Each number is 128 + 24 x the weight over its row's rms, rounded and kept within 0 to 255. Layers, rows and columns count from 0. Numbers have three digits each. The size before them is the row's rms in percent of the matrix's.

# layer 10 MLP down (transposed), 512x128, rms 0.246, rows 314-368, columns 0-127
099:145143108183137139124131118108142101099122117125132100150092170074131133144087155116143144144097137128125149136158148128159140083135070114106145110131146125139141125119105175133128078149144094081155086113145132146087141110134113143112087140122111135101071106162116136125110130172192125151101118149116127125117098102131131067146144135115131125107094118143103141148145152126134106143084
097:107142107139101147157135150115146107083102101132117139108104171109118119108147132122104165136131101133108115118119142120085115198137108128132126108148139148125097121140117169123135157142117164161107152168161115127130141117073125123140150162131145119101078129125112073049098138154095131097092144134165131111124150146162134147144138125143104130115107094126117146179134158127112135155078
092:122107104123094133097132135140143129161128134133111166128107115185129122132108153117128166137074126101137106132124091105131104134137118154137156114185150097135141154106133125113115124135123101150146160155141123154165118131125146133130165125116108091159112101165105148142160175124157153087084102156116098146082147138136205135117173119119139158161082102124145136105132128136110113081159
095:154189118122149125115135126143078107181117154087148115152132123118119133124109108124142088107121168095113117161130145142126147118121163168123139128159152120149129138159132107154135133133146168092122135156120133136089150109085105137110146111165119114135115094097111108135159147112104156174131100153152145089133136155116127094132099127123163176095154120134154102096101160171104135068096
100:104173116098090139136147142167100099109100125106127124170121162125118132123134119110165152137132119142108091115111119194124102105184080156122123112168142136136135141125142115108152104133156125110143149114143117125145149119131156111104096145188088114120128071145112141113183089157133118125111123128089094088128136126172145147137139139100181136144130180126137138112145133143161127153154
079:116105091141129126111135086150226161102111116117105122119123158106111125149138137108119154114113123124126075115113096122127114116122155147102128100000129142126110135129136080142105106114138106145142106153125151130128157138124126121147084159157115132126120152145144135107127129113173131122136110104141136098152140122151166100125146118167152122121123150125111124126148132135104110163135
094:157140106138163102151128170161096150110087145160115095091129084165112151107128119127098147149112146112116105107120081121148127139073111118123148110138138103124107154151108119112111164119145068125123086135140167145092071130062101136139152146104156112131160136134156146122147114155143130127158092121125086139177114134139105138115122116119120133157150098119117140110118158167149153112105
110:127071172128141185095145091141078101173066143115132122147135122152161114141122098102157168130088137159134126143125127158106144118141136125153125129186130149118105136092109124100123130124151097117106112161093133118137135122148112169167126152079114123154124099064145125122172123157113147137134151121140121112142131115109133129111095100087150106144148098137105134145090114154116130113152
097:089157152127152118155166124087115124141150107119140110167117133144131143161067123147157141162135197151107135106125106108133105124112117141104144120142134126102113105122149115135139138167085136152142112078154127129125133089104116118116123161110094101098124152117103129148135119113129093124087165123155138124137144147115103071118139120099131173115131100070108124169085131161151157183128
099:104117111128148107127132146133093155108134127116149120145119120123109122118137110152096093094105118124111182134092102080150108136128155091131106216120129080111122192081150164125122138111099115087154117115142125145124137140087120122115116123161142100134084151113126165130135121098171144116139114178106146099146126147108107100136166115147094111107126150114121102117111081125140157101123
090:175171161144140101116118108107163098100160172149097122087143114142142097118088098109084125109152098130099123106116132147120158084137123102115119090139109146101133132138112158136151131146102107161100145127139116116106139112123161148135104137092145150155143120142176063080094160127113142112121093105119151135120141136137159134125097103142137117137150144168186132091164096134140148135130
104:149142133137104098123133152086140132128137119175099135139117123125125157148100154112137170118133105174133134125142185152130142129133088109137141135082109117099152121156124158156092109109123128117124121136167124159114097124146130104116128110103114135125110192103136078106112144099083159083090105118109147142113107145136131152143152118151139113177160101136150099129130124121182178186166
113:148159120161117097137123159156129094193109099137155143085130142166157149122142127127131167126140107109133146108099119110154119143143129114138118083128142098108143142117131096117120194144105092100157173153113138080163133095103140127109138105080157126138103173132101122095121134128154139110136136094173096085122103143152086116107106145129120171172138125108115124142116121145154135111095
096:208152130147137120131119131130140152109135080118135159117114124109121068135122152100116118141084163147136145156118119133134129139107138120129131108096152126150107119126145130138126087103103099131137133081114090129107136123095097144145137134115172118110156158140160130125141123090157136136112078117090152196135174094110128090152115102094142099120124135128137066100124100155135103083127
099:149174146114104160165137102123070136109148100120166133150105085136151103118166139105151134155116112127144119139107117119121191109122133144167102176166139119090062114117143101133131150081121118151137118127154120117122145132155101125141160080130131136087104105122133146158084131097117154161121104122150128139095150168107144134108144123125165115118115126113086092116101115104122108098155
095:102101118144138100152116126140133123132129148121170091132101103105115118108146109145133176109126081111098184128164142142142150099138121103130150188117096153123127050132116122123134093133137098142148128138134140074137144121103122104118082138105129120141153187088146133157141142115176135115069178124124112113102157161158146125116131123114104133134116157121124128159110122140149093115162
101:135154151146129135123137139107112151124119146146174137110135144098148121142115142114130111171166177123113128135115099102052133115109105130162121141100109118098131141118102134100102083122148091103128166095120114092124115152114086119129119111073168175118123137134122120171103144083164126103146130121130156143080154098121068118151111137151112137104091131164106149128096091114158133118136
101:146127115155100122121136138143141123146121110109131140131111158097151157102123175163144093128154154096115119154107141122137157160111125154140161074147147152121112166109161118076115123128130133126141155129139079134174152097141159106147166157131118096090119154136129122154122115108156154130145160115117119124085137091113114153072155127106119160093089116136135140139130175193129101091166
109:150135170128098152114130116092078111152097128117118172099156084100162127123128126150179116126127113090155135120157114149160131126136126121147132124140108065147141125104097141151112124129144127163140157164152124115168115139132124158136073098113130116130119061139116139135106152074146129143087112137116110131153140132126086169152117118128087126102167128111137178156161107099134142146161
098:092164141143149148111104171113102127102131132124154115112160146099152079182124163134092091113151111114129158127143105127139125139126125070116153113183139141119126087175120146115140140121107105134167111143191109139146107131120114138159146111156089113109124127105146152147126122132145143099129126151084137087154110142121157112095144136116116135081115112108127198090139088128119150137151
123:150159111158096100154127120136089102161152157136092117104132125114098117147115144156093107100151129131139144104132125140108101196063139137149163127194153095101131122130152122135131141127121073100118109095135133130133117127107147094127166131153115129135152114142128176150151146132107126105179109117120096132154164145143087074124112119120141131115127112094121158116113130155085129078121
086:112142137112123125164144136122140146145145125122155123104134156128137131127158131136101136141153108144108103095133143119138146135137097178129114108042140115143182171130151140083143129130110067167078093110153109148112138151152173126106175127135157196125107141122150133124089157107141128114107125131101144108107125144163129163109151100114159119116117169094122132108136087139132095109150
105:131131075124126118096135102142101177098107096145156112154139100121128125120175139151121115104109102138150153169112157107109130169115110096127135139191112133077153151131107100149043145130120126129121137130129162114118164116117142105128117120109128135130127095095145100142128146142148142113075140132154099120150138105207095122143135112126110150139090101116130138163141086117117144140141
118:157134150100091123180114120135060137105160123125159090139127127112111129103126163115156170124154132114091136136117121127167168101113103116140109124153165115128074147148144088125128153122101073146113171086149074085103129136116111111156136109111150177110118141137135134122125111130110144150134137131145125094137122158143144097098145163112134145077118130132128140132116155066108131109147
116:105169124123102132105138131085087129127095130133129100134124141174095146148106122144144169147110143173130120168120136112144139155097100128137119119149123145141132133156164134122108123104139155097113101118154143107085119100116113156138138121101160116126098147108162162130160157182093150153118150131173160081089096144098126103089141166095131141151071139136128094097156156113114090142124
101:136135099127165133142107152153110093146117122107156157163157136101087099134115131184133100110168085130155136138117129093129103133135135141091141127121147116139106163139155138147148122109129110093110159157147089125125114112141149102158066156127122138171161119146121123090143066178136148153149120162115137096184124155133122136161146097125122162067112120140130123155141105110106107139125
108:155077146123118126101125126093139151166146090130116109138110149154103093123128124167163111138112199121095105152154159133155148151094127115131123119173148155146165156127130152106152091096147183099162118132125123108115139145139142097152128121135097149120100147103182108118158143127136146155130138086162136121091137104167157167141141108116142114127113139086084120130130153101091150124138
108:105099125100161137152160128103112123135113098125110135126117108116135142109130154141140104168155169129089125114097137087133148130102123136148166109151160121121138101080111126152147145113124147111143105143131136152120174120170140135087153116126107143128114166137135149091111076155095144139133118099156147172160162166116102129156084099121115101067148119134121131101122165183107124067139
100:125170140171189140150130105134044133095148141148133148127130122161123158100147098097122103119075136131134106114101139123168113092156119099138142145225129117126159133138154136122104129124119125109073152156161113118140153112131111159106090140122140113140099139127069117133164148103093108134114105122105139122140127135130124116128132149133116139117129136129142092133134112120098152091154
100:107143127109109096113109129159117097095097154117143107119107105195119133116104129118162119111113127081071130147091088115095131135120114115132132111168149178147135117101145126112113105103161093111174113116167138143172065127119142091156127114100169118126105158143145155089138149126110160143119156120118160117126107127125098161115106129129115135099114139106120081130136077122087133133138
100:156160094149126165112068117118159102105137104164137133143123133129137139145135143151120107149111123102142115137095105086110120088110142115157114116118094139128117172143133173113138137133121134162102141096131122162127120104202131139157155130117151099149134136097157179135117128137111159107099144117157123119146158150141080129160131110163153083088080114100153107123161115127102113126182
102:161153110125133124151108101159084125129115102150133129164097136157114124139122156117151112067149150160171122136094199111166135109101108138128159139065126122128122132110136156145155137129099107132121123122085166119157173123112126152153137115110082147117131094143132109128109121094142098115114164105124103117148121116143105062081093146128099142112157108153116138168132131129106151145105
099:165169153162120145161124102130147146109087131096125158133061133086122129157116122149102128127117132127109106123136126112121113143127148167141137104120118097131163152120117131147124126090137181125121098113137126148152118075142114110155132129152133188122074130118085131139107111140102125134090154136127122121129148116135123099072140141096116141119172124143090124186101091198162137137130
081:114000133115129120128121125140136122116120121135123121119110123118130118133128138142087120142122157109126137139138129122127139110114154130109133103154121134145111132132141151123137128114115100142133127123121111157106119145147117140141052161101107122137149134135133108112148127230102140124121125096135139118126148124139114145142111108124164140123131130129139113131107123158127130135137
093:142187144125148125150080153128123106112109070130136118113146109119096119121115095138160156127119102094141126122116087187122142132116109162141138119149132127116134092123108134088118164133127094161146111150131139117086079115144108125143119157097095126109093174138120117107108120114111097163103127187150135163125106133118119119140072171112193134136109131179113101132128128108124147121109
097:118156147174120149097118145095120151093163099134122092110128110127072158140185127144092141153132138133148083096125158126080149135118137125144101092094120137148159188110108162184123146118145147147142095100105163122118116121137109124105133121174132152145155139115105106155130094161123091180135122110113163109110145108123123100134119129119132136154136083129144165119155108121143165105129
093:152161142127114115129161141141133159134162107142123119098149157134191152102091075108087124122127140125123150144121123170142096140096132114111142081093134182153145124134114110135107115150132118172132139158122141138116159101125157154144155147122100160152131115079125110135129141158123141118091087120170131117116138116123136115093106158137084144155123190143152087132068137144157162142129
094:162184098122133174143123098121148146083156121123124094164135147112150114115146171159144138154145120148090111116096126120111145101139088136105121103095128133122127088153096173130134155099120130148128127083134129141081129153123095100149111127165121090161109142114155154152110133135134112148086113187113157148169103094106130102117132127101143103142115177148127140106136091142111179139131
100:165116114094175155109116116171085117106141129137161098091128119106105103095130106134157112134117132169143137125157090146091138147091142094133170124176161161108118162116132115142128166137122115119093106125099161156144146134128126197101130150079124122133143108109089066138142114132111136111115167154113110122114112151101102091117139079109128141119095140145135135135122120122122101165108
103:133156143121134156151150138114122095151115117145158142071151119152110124130165106149159114117116127157091127126101099084111102101167101112137111120125172132142107145130139121134114154132129131146074127109180099140137140105156118113114100153188118141153137144145132147093133101170108126085098155144121162109137099118098131133109111098082075120167125128136163156114164168130134154076137
097:175107129115120119166108165145075146097121119149159124112092125127143117149078116112127127113087123087127113099110074106152129115125157148175149123145125110165127134119129120093103142126152157137156113104157141160133129161140137112117088154051160173127162127100170092103058145153132139113125116134125130130135145140140127144130094124125122148112148132155120156125118136091120175141146
117:091159121134114180137157102104070159164129106091135081118131139121181133116155134155100137140151145152095109116135145145121147103093088125142126155146133112172075091086126100134109106133078110126124140147121131140128118126125127155116151097111106115125173087151146101130079134159122091126105112145124151108187113130142124125119134084124128100100123155165124141111157134146150101105134
103:166145120156096145129109117189131130098081075104137158116121139120139100088130173103157114103133110141150160149122106119105155092143114098115095181095171139134146109130137185120084109125147125149124125145103124094134144119114132129131083166118119124115111144128135084118107101095130120109109112092120136129166155111129112108165125125141124090158124147093163156139172128150139134166101
097:098148149116157123149127157138156154114122148111149126139164123102130105118134103090095148158114134156107123124113123166088140142146112125136168098124095102125100097121122161171137086140090158077118127125126121150098143136139168139108166101128111120119102094124122139141156122139119154151130120099077161114191105133079190149153104115158134093113143118116140123089106105179128106147144
108:121152127138158118103133124105090112205148149146127122192101120128124122146087127092160137146131143128164128134101120083106158128079107146128113090134118097099117135062160130127129161120129117138174136091130157085158102100138140160133124140131132122110124209140131142134120109145112131142144133145156132124123106129153118129180117119135141076102118139151109116094157146126133162119144
104:179121170143119083159120132145099097146135142109133119167109096145150086117133128144113167110119144095105098132117147121169121123107153099142118148156130120104149116133129060086179132125096106122107130089126092123092123154142148113160133090139130165149157124128118140125106121162134138151169103125137128110129153150150150128054124094113136170131125136129113194139119131091129122123152
099:144140134125136110101121146127153159144111109133147113132149156085074134114070129100121141134156188139143167089151078144164109172156144143158143139157152097094143099128121161156120145090094123127128140127112147171101129125153123102150129109157149135147134150127101166103107117102162115131102152145165136138092149152113142145146147137143159104129111123151128117164160120148129142148055
087:160159114142167140135131128098226114141125099123124111107120116099106127119129147114119140144139125161101146145124108097105111105154141098100114100134105118187125138158125087141109109154088093143128130106139134111114123138199144155098115132104123069114076147144119136154132144146087131136103148111143132121149114128167146156116102092138109146158145108133135097132147151110116121115074
107:132128119086135115135109120170096107146164144155140138087112126157126131118148113116123131161116155126119125110131141095097105142083118119127106120133192097108126158106128130135126115088092159155098139103166137141067124072112112122141114147097200163132126153124148158115131137159141112151141136094125082185149110152115137099106135130124133101102117097121154110153118123134066114139149
101:080179160160100150129147125092143094133153154101134145103160132112138143122107132158154116088140110119127108124118109114169116157180152158131150065108121124119114115149110080153130122132111166100115193111105128148084124126135147135086102095116098114113125167149150153129131116167113129116138145113141149150157171140122132099110155092145131146158116074117113106156124134132110101159134
106:091122120122123133171191132131142120163117147110147131111131161142119146138170143111093170112140122131147102138099082117113152174141146127084132104103137129134132109113128160088132088127098084126090139112130134078134118142145114097153129145103137141132080099178125206129165112099132149139121103110121124138095131138175115097142129143141154160129166119144163116100140139106105152102134
098:171091154131173126133132133129134110110106138132079134118103164166107129128111128146118082113085141135173098132129154094129158166152160096103100094111142128127121080144085155128115142095133114160107094160097145119163106098081128138151140106161114117150183092114122110098132134110134173137116114109148110169140167139099123132154120137145153129115127146153133175113139123132105102166130
110:156114122130109140138133082129126091118125173152162095095121179123175125102122137144124126132172105149161082093144110157128137092170132146115128133153156150130153115169087095097101114101152126137127120106111110150155136111109135154150101176125126146141159132119143097094127124111119121085147110127104138174112177136125144122102145107107155110130147153166132119107141044120132148131121
098:118170110126135117146105094117123110161124116117157128128139097154131106110122174104121126117161140121143125125125149141144088094093142078152058120139183089118133159151115114128128147123111124183070135122107148161094159122159102155132149134146152108137110092101159138135112163113139142129090090124109135126163148130099121121128107137136115136123059151126133189148132127108110093139156
102:159156154122116111165136156138140132104144086126161142172125116117147124120092093135109103144122084152154119103103133132114119125167114133134146064172087131119102182099143139144122118127175104101088103133108134133104176124122109157087099138136118123094105160124107098122078117133130129115141153133104156128140141137148134150138121135132128186052171115129112122112105124119126144145163
# layer 10 MLP up, 512x128, rms 0.21, rows 315-368, columns 0-127
099:149128107191156102106102113167122124134157166157106114143137136115141146100144133124122147107173103138146126108117138135124146190117079089113122139125172141119079118152161095096111079107120078137125143124128159156093155115100127157124094134144141135145144110140127102158146098140149124158180151130159134127095165129145166127148127096158122131133115110123118082099148111122160089109116
095:135137127168151105104140140138103175115127124122134118130147169119115119149125095050111106056119150120144098126093073127115150154135073113093121126125144101144100108140134104098166151120132116159095104124132147099146139128125134148120109151122137117131121125163141088165126135148154152179147136133105129139124107098119151150139135144173171133108153164103103078165157123125152126093118
101:126113123113123166118140118080114153150138131105092110127117137156124135141114103132094158124135124113110108104093166101104098109145069120120138162176143172117145123123131176120127116172124085185157135148113119132098134159120110130099090133136113120139141131106135146129146109095116150104058128100076146121108132127124101146127171111166115126132102127151123128093162196162140147124106
104:084095142141117085125157121123116185151115147149120090123166192132096111096134142125112093104144159093162155093106129139142148151140121126116116115130156142191090121109143140093122107089126107129121186127102131109100102117110121105113125118127162131127104136119124135142120116105158133173161168184120122112121159138133143109117113128159159097125160122096118148134125098110123079105097
088:123153118146133131137122152121146142135120104113150108161063146135149161148090096135139110108082128155141079142136130121128117128106113121104105113116086135139120102126112203127167119114086133121118180113111116129122112121138147112128106109120110143128153088092149107117098100074145112138101137130107080160132151143131104153109139166092129135163156125070104136169159154127129150143179
099:127170107123126135135120112119102183108071124153130077100096138102140144129137079120129137101148137113132134088090121096095125168135122122098120169129127166103148150146143107153112152137157122125118074129115118137131136100128122159177179162097131137108131100130129133143112110137149136111159136079088087150144131117135071091118138147120168109174154105171125125132118151135103137153119
103:123158175130096109115155115167113140111109138131117107163118130141124130171158162131109128127113120156125082119093082151167128118135142096101095103124097118155137157143106146105134138093127092153124147165149065140130093167130168132172102132125102155094117169148133102133119106083126116173139153138123164121101146106144098157132109103119133087138138137126119173152108100089127101119146
098:133129085153103128092158104154152144095125138129108093107129115091136152123156124122150123100163142113116098098156170140110131138121089184156101094100114136114142142179139110153114131169099152158121127124119116125130101134103132104091111120096135167130102135118115173096114140147162111125151064169159160150138145093144138178120108114114111154149119077158119111137134126165153105111135
096:154194130137134104099079132144159067145080144165139104084099164120113124109123129125153144092143062169089114118134109145151141121144109144166122108172124098118153125149113103156121104125144132134116168127130123117108144127127119112116097146132107137141096135125146097126125101124127116126145139173152081106138132146164165103121119203111120149158128163159143135128133114159149131131134
094:137145119118069132159102108130130138131110149120089071136132140160137067122147125116145099123147131131159119127095137104139129153164125169126132159138143095112162138134137130125136119098116142069079098138130123117121117140086114118079143146136119135129063153142082118146152123131160093143134159133099090138150135151159148128146107179115145145139158145126133118090063107130089115126110
109:115131150117139160142118116139121168139142123110145114144127148144100117135131125138117129133121116169115120168155137105099107083142144117118096126129134073112087110097105148114158123113123134152103131093115115179155141086106130158139182145182136119156140151151152165153143180135163136132181148130164121155168126123135129100157131113111147121168094094114122102097063156101141109133167
101:145107126151149099119113113161106156108149146177110153113123145139101128156132134099125097094119151074150117125123154166090152134107112161084108135139119104144144144132115099107164131145146124169149110161071148132114125110106145111158164117115093124134093173076126155113144092094149148141147152127128138128170090157128120151138153155133128139184083124114108137132117121098169089106140
099:128126134100126177136115099141101110132108163071127122162114149135119137112101144124121150095107092126146118142144080116140143130134130120134050096112140144162145089147096129104133138108130094099080145114130143137109104124159170158155173134151162161110137148165112099134106127140134084134139145154077162111126087166158187137112162102128135103142136144138136104123117126131130121165114
100:100114150116109122146105116111126170147118097101114115134127180112122136152142091134137126120180093122097157115096170172103154145135151114131147091079129130104148118103130114109086117137136154179114147105160147102121134121090105113122152115124157101126100152147112050121147147123147105105104125182102106157118128133148155128120159158110167144153098157126164098141145129127116133086143
102:157148090096107077153125113167130143144131096107118116110195131106099126132142095146135149102123146130151161115115142106131125142135141144131122132156111109170150098140147152184160128106141136122115126167119121102132142136142131108106121063081142141169092130140136173156164120139156144145105123159091088113098124160168124109126179126136085092105150135111103137107137121125124136178132
097:133136124122120157090134133128130102144111120142162124123125129085109083135129152130132128116116159189133111076103076124144129160148144139156088127114120132159153174112107127103120131131156095150128102126109123131136126164138139143115108123085125116147119096108093069050092099147148137147153117120085089083131102180118133118130134151104159101118124169121118098162154111103141138125137
098:102162113157154132144160111119117145126156119157107136091132111124118151145176154082151136126125128095098120068093075161085127150153117123137139113156123156140124105136132096152128086161132141125102119142138118126158113114155118107087132110091119162105098122162137133118153133175165120159153131135159160156143135062107129129126140102163157129112102128163106132102087128134150106117174
104:092125131112090111109184141123136153132126163161113121148135073128157137142138113140100132114139110129107109126152148148139120138152137118136117118138120138128103112138130105129101125158133171113122138183148065098086132080131163097137151131130135161094129128204128144149122125137118094105130147109130122064112102109138134081114113173114164156164140177120123127140120126127176107093146
098:156120119128156139118128124122136128129144121140150112168141127099129153148138127140128137091107127112115084125138144152126111156196097164109081086122132118164117099108116122154105105170101135121086098134114124137159176075133159124189153124159118109114112140168171124133081127151113147142110150119161143100099107128144089131133123142139134139081128113109087120168162121121128069150151
101:130130111096141076154166182125082150098101136134112131121159130122144133112161091141153146129099129168134113068122117123179146151135108171148128127158091136111163148167097139139120118145073136155115153096109108151141144118121152102150149101086087153130135140115119117129132131118148114103103096117135102101173113102108143090170105125145144150127162162138104133108143141097137123168124
099:116136163161115092149150111173131144117122157121135096089124130143094107105161145138153122175116140163082137135104149092188120110126157131162148112126120120142142132099133146166123142131141141138127156125108166120135147104070098102154160101118115164110144093131115131085142136070152096152105138170154088128151087110142130104126114166092119132132110109127102127100134159126147159167132
104:091106105127096121119131113084130125144165162122115147123084162154151106169140120118131130127142085181117133129128120157148159142145141100119124170121157120142103130135110139080162134135123137160169135106112077098160117104115138105147158105146145144131157066141117111118142127145148088096131144090146147156091108104107139114164089120113138107134197124128152137171150098146134157114140
086:110155105147129153152155116119127160124068138154138176118100124133105153148174115148097097132108105157132151113134138119105121188113132149091132116148104116152124146109128181168106107152129184130163083163101136147161114143154141097100161161130117082132111171150130105113134167134150091086121105155108146179108130101144148125142156120109132129128130137103111132107132124166146122132135
109:128170102150114136175169148158134130135105151110152125098114132119103137126151173138141128117142134153111157103077133155124140154125163102108108120170109151145121128152063141105080082086113112100131112133122124104128083123104155176084122161141106108117145101170135127106106107104116120159119103127108136148125095108123173096113135118101142126136117113082142169156106177125138113141121
100:102161077144114150178137103170138134136123157135107112145126104133112136111135133092161109124147112133157092098134135151094126160138178118139081183195130139128117109129156147156101113134109122133190106118132162129087159112142104122102104148150129092118140129121099137176165106136134153087123144139140129150102085153142111086138120144110135121142146109114125141123134144130125076088108
107:164127079135098116113131117054127116119114110109098117101103109132168128124166115141161152152099115117131107125144137129104132120148082119170137157139103153153143130122106094108124150130091111160136169107129107093155144109078152134103139147133149130156133113108116109133134123162099092154139145166147134104121129130184085134148155158141149097133185127148162099154134162123164113141088
103:124111087142131101157148101139140118100121180185133088175160101077109127162141163125137158130159150106094083113120112125103131129082118150133121144147147143132103117105118164178142142130120156172172128147159155113108127127124108136124140098152108129158120124140158150124138141146096160130175096117140114115133132155182146149108132098093128086106137123120128119125137113119142075094099
092:130109164158164097116150120124117148115116188149153144131166104145124122149130081091123172101125123156120128106120151150100137098127149130176123106108172111106134125174136152138128121128133106126136155134122111138142093110103159139182126098137131161120096139108084138101135151106106129131122165118149093113164137160172122134115140136153140083136141086152056090102149142109103118125159
094:158111156110142150102122152105125119170117140123114138116123104112046122077176134145102155146111113165124118124133159138141122123132097107137149151118101095174144126156123135135142084139139117158117118121056136080135138140095179147147091147136125177114154100137162136144124116077119127137126102154136092124148127113103141139097117119114139135170132104111098126095131151100169148118149
097:123184143136101119150149108134125128147078146106128126105123082134108151107145141145103145101153099169097106138156158132132095123099142058133104166155101164120189139100140127127128126113156158150110092110122135093155111136131146123093107141136130123114122167137098130123142167127142094138130131116150163114154100133171174120110110132129158115128159128149144128117123149146169175104068
092:090136090133123079123099109082117139132127159105110116121088100133109163152181119140132166122151142162121137117138161133147167153148131130158154179169106111139167148085110174135102101152098148108091140165128139110109090125147092141128126115111132133147097129097131107097177130135126118133112077179091133151076149132117119138116116114118170116117114134124111103129131112139146101109149
096:122142115125124099168123139141112159159131122157120143145132136124126066162142141168107157189139143110138102105103116131097139098145113113147083108151175104125104118116130114123096063154118112112135118100089111151151141126192163117100125132149139119147129143121133124135131097145145096143120134069107153143146132091138114164145117084139108145108110099128136081064124134116092101121128
083:165112126109086076141133160138173159117124161113118109176150123153135156146141109115141140133139148159109147133149153131127124148138140121120093100083145105178095120130143105137132105182154139112149118174108123131124155142093126092136116113109138116134129142124135121123163130206098168128131110131095125149170137134128152091136174132087164124134138112137084125089071117142143161122119
098:117121108118130133090160092169108127135106135111086151137117097161116147087132129163121097114114115187143155175110141098110163146147163119122070128068100119132114138140084104109153154145131111137190114117134127121154187131107161141144160109159141113145149109158132162136131114107136125110149109112079111127160118137147144156133110113135143146139149104164111175128098133126125106102128
102:102078146146124122086124129139092080142129115111129133071175152142165135111090103128114143116128169117103162116147128120158129153135113139146111111149154111127156106160109153134087116100187166162104150095120134134098132127108150091144125153107097141130119098127177113078137147150170142098125124125131132148100124110143161112146124085096106130099114073118136128125095132138146128161095
099:173154133153119137101092151133102108120187133158079149168121125161150141108084181157124125120150098128116128109147138163088112124130128141134121116135140132117125109091142157077154119113131139141092093137119113130113132182145096141157129105157107137131112129137113135150152115116141111133081066163099130164113090160120120151096147137129120113087164140180111106103145118104154102113114
100:121126121159164134131167107155160153125108118143108097086140119109153138105143130080113075076119120125148128137152123131163121117154143070110140148126144110131132125116113105140125115156131130138130153126127123114115105129061108151130149122133127118159140145150133129158096143138150102071139179085123128105147145098155135112116136116126150180112105051127120130114138179094128068114104
095:125148135132130129160162141118135118137135167134113139121134097129140139175149130100112119128139113130122094119110110151173111086117085148086156200129117116114076140103105156100116091149124182141109095161094127135159151142123163116081098104135149152099137133156139142139142121104104131130123104133159088097114100127099098201119123131117156123087096147120117138160161138146130109114156
101:111119139098082136155124116125155094099134114135092121127107130150086097122155094113135172152128118084122103159135145101109126157167115137164144143144163110155185141137117140127130089124095151145137147143106129122163151179119139114130070065120131150143121123149145147147140124140145113083075126153118115112161164139103103149103147129149114167098144124130090137100111116091119109098157
103:127136139155124120085164089127117139123117128178144131120123145106126121183139118129153125115107095109149078101098120122152134158165112124156131174116116137110151124139148131146158111156164111128098105093113123167068147135099088113100113089132128144166137122141152125103085103176129100116151176141119127112116129139154189127139103077143141117137106126060106147121130147130155112131136
116:119110130156099128118154115156123106148146091133147203121104092130113143113131119151115131162132111153083128148129177088140100093133101132140097127106110108153140096127142133125149117118112170170100118151122117100119112118113119142129120113095072141094122161139125109098161108154173117156147090123157189127166069121112174112123131125102146130161091149135156126154129121118090128132137
107:108118154099070059086140075147139122148124157129104118132126145160096150123120134109129146137124115138151133146110114140145171121101101128148109170122118092182156116125128120103079079123107160128119089122125119126133131102117138178189150116134121117134120161133135144104170096120103099102153114138147126135138181081139123146141102091094114085143159133098126117132141141123111124137109
097:095127163156088175125168104125116125160132138114133106093107152117135130135125169148146150110154115142161117146122178116123126146136086167118156147164132101111116135113136147102144119123131140111226166133144116101092180158122132141129122142131109158100124105116107162151141148098132077128137124121136115149110099128124163167145130143132159172095105126133113137099133101114170134090145
100:166127149134119100122107107132132137111123118162102142149187141145144158122137143090165165116139137138128140115121128106149115146169067149077083100119113092132129082100101115107150123181166132141127136135142149139141134114113131120125127104142104159115115145130130115099115087119102128089126126132130084122140131155106140136154168065163114100134104179112159096101148117137181100113159
099:078118156125120182095146127138127135130132121120115148105138120103120136150132108121108077125089096141132107100149127095109090129129104134112169130135136072156109103129180092156119095149152139170155128140146124118127109149109182104091139152111121145134150151149113129138116130168170153127140133150143098123178155109110107112128180156077129161066129141126136120146149134116123170146117
098:095116091108159150145157121113130134103126117139111133139102090127145163098101110135106105151116155159140101147104128113129122104124128157087121108097153123154125103136086133157093127162111101149162152126109136149141153179137142122122133113171075162153181098120127076172132106159179107107156117114133141154131128116135116127162137138105165094117141075125130139142093143107083112102158
102:155117158135112125176138120124159124090109118116098147158146149137109127122090081113138092121104149157125127103074133124152109151138119154110108141081120158111141101095148135096115111063129142123140113137088076120112115135138112115130147123117085109089136102115113110101123104069132127121134174132108100147131116152120167092147137151114160115064147110118103166138115139118158126174107
103:111120164117149143147121158148103119109133130173085122124114136126073121175107144114102147139146100117171129101071163157102155127140136127122137122076155125135121125102113098098151090109142141132110123149120111148148142166140101140118168136129118124153104154147102091138150105132178100143135155117105122136104142146193148158132120082108102111132108130107138112171151150129105102199127
102:099112115142133113169129135102157134135125149124135138169123102118168099147162133183111098111107160146119139121140164163117157077162127130105121142163134122167127118149153127081112133122133137113118127142115137100171115137115157150128121141116124141120120131124132177132077194160153151137109158150129177093129075109143101121159156131107156093101127153148090158157110142096101117091116
112:141104132143093128095160102151139121105120115151173115139109141141133149135136136104107110127118127076075130084133109160098162135199129106134116132124124137175098131116143075126154147147161146193134145126092180104127140111119112157131105158142133153140144142154122170089125141080168104110135176152104129127144159118121121107109106129116143121123124148113171113135114114104145111083126
104:100183139138105129108145092128128115172103140143103128156158140120136118104139102108144089184117116143141102108109102134123147145119110078148090114121166125168130128144182116127124081116119115138117097128104149124141124098110124140169105117141121117136129115132132098119148136135080119142146122127129194121107102155111166077132142112108125089099113130076116132056119138124159089164123
109:089134084143087123147100115120140099159112148120137095138111115105133108165139119122114138114144147115187116100105105132152145125136180121141130115164127110170137166099142131111111108093147161120129099180127092111172145100054142123128134136123167126136125137061147155139117129109190131135142165137138122094093151136136123102135113166138143109125139144121149145097128153174122127111102
100:151164117117127142106071118132141104093103126130114098113093129124113126114117159113123085131133123088149107105118164169143121103147146133117119112096172127136152119125098140107102107144109131125121088196120143146152121145108125116103112135137169131100090171150126126108165122138096084192197120122113099100154113083144132134149144126129148140117081160118110111142115166096160120139135
099:136102143112076161122137094151092140188121154121123161127136114111121132092137128115139176078085149144104121135150107175158089116137160130153146090108163139131168115108118093098087061135105142118129145090132116140178150142110171179150131129127156112126146104136139139150121111145134109108131119111091124150142146134159142123120122126093115124115117112092150117113141109120107183142135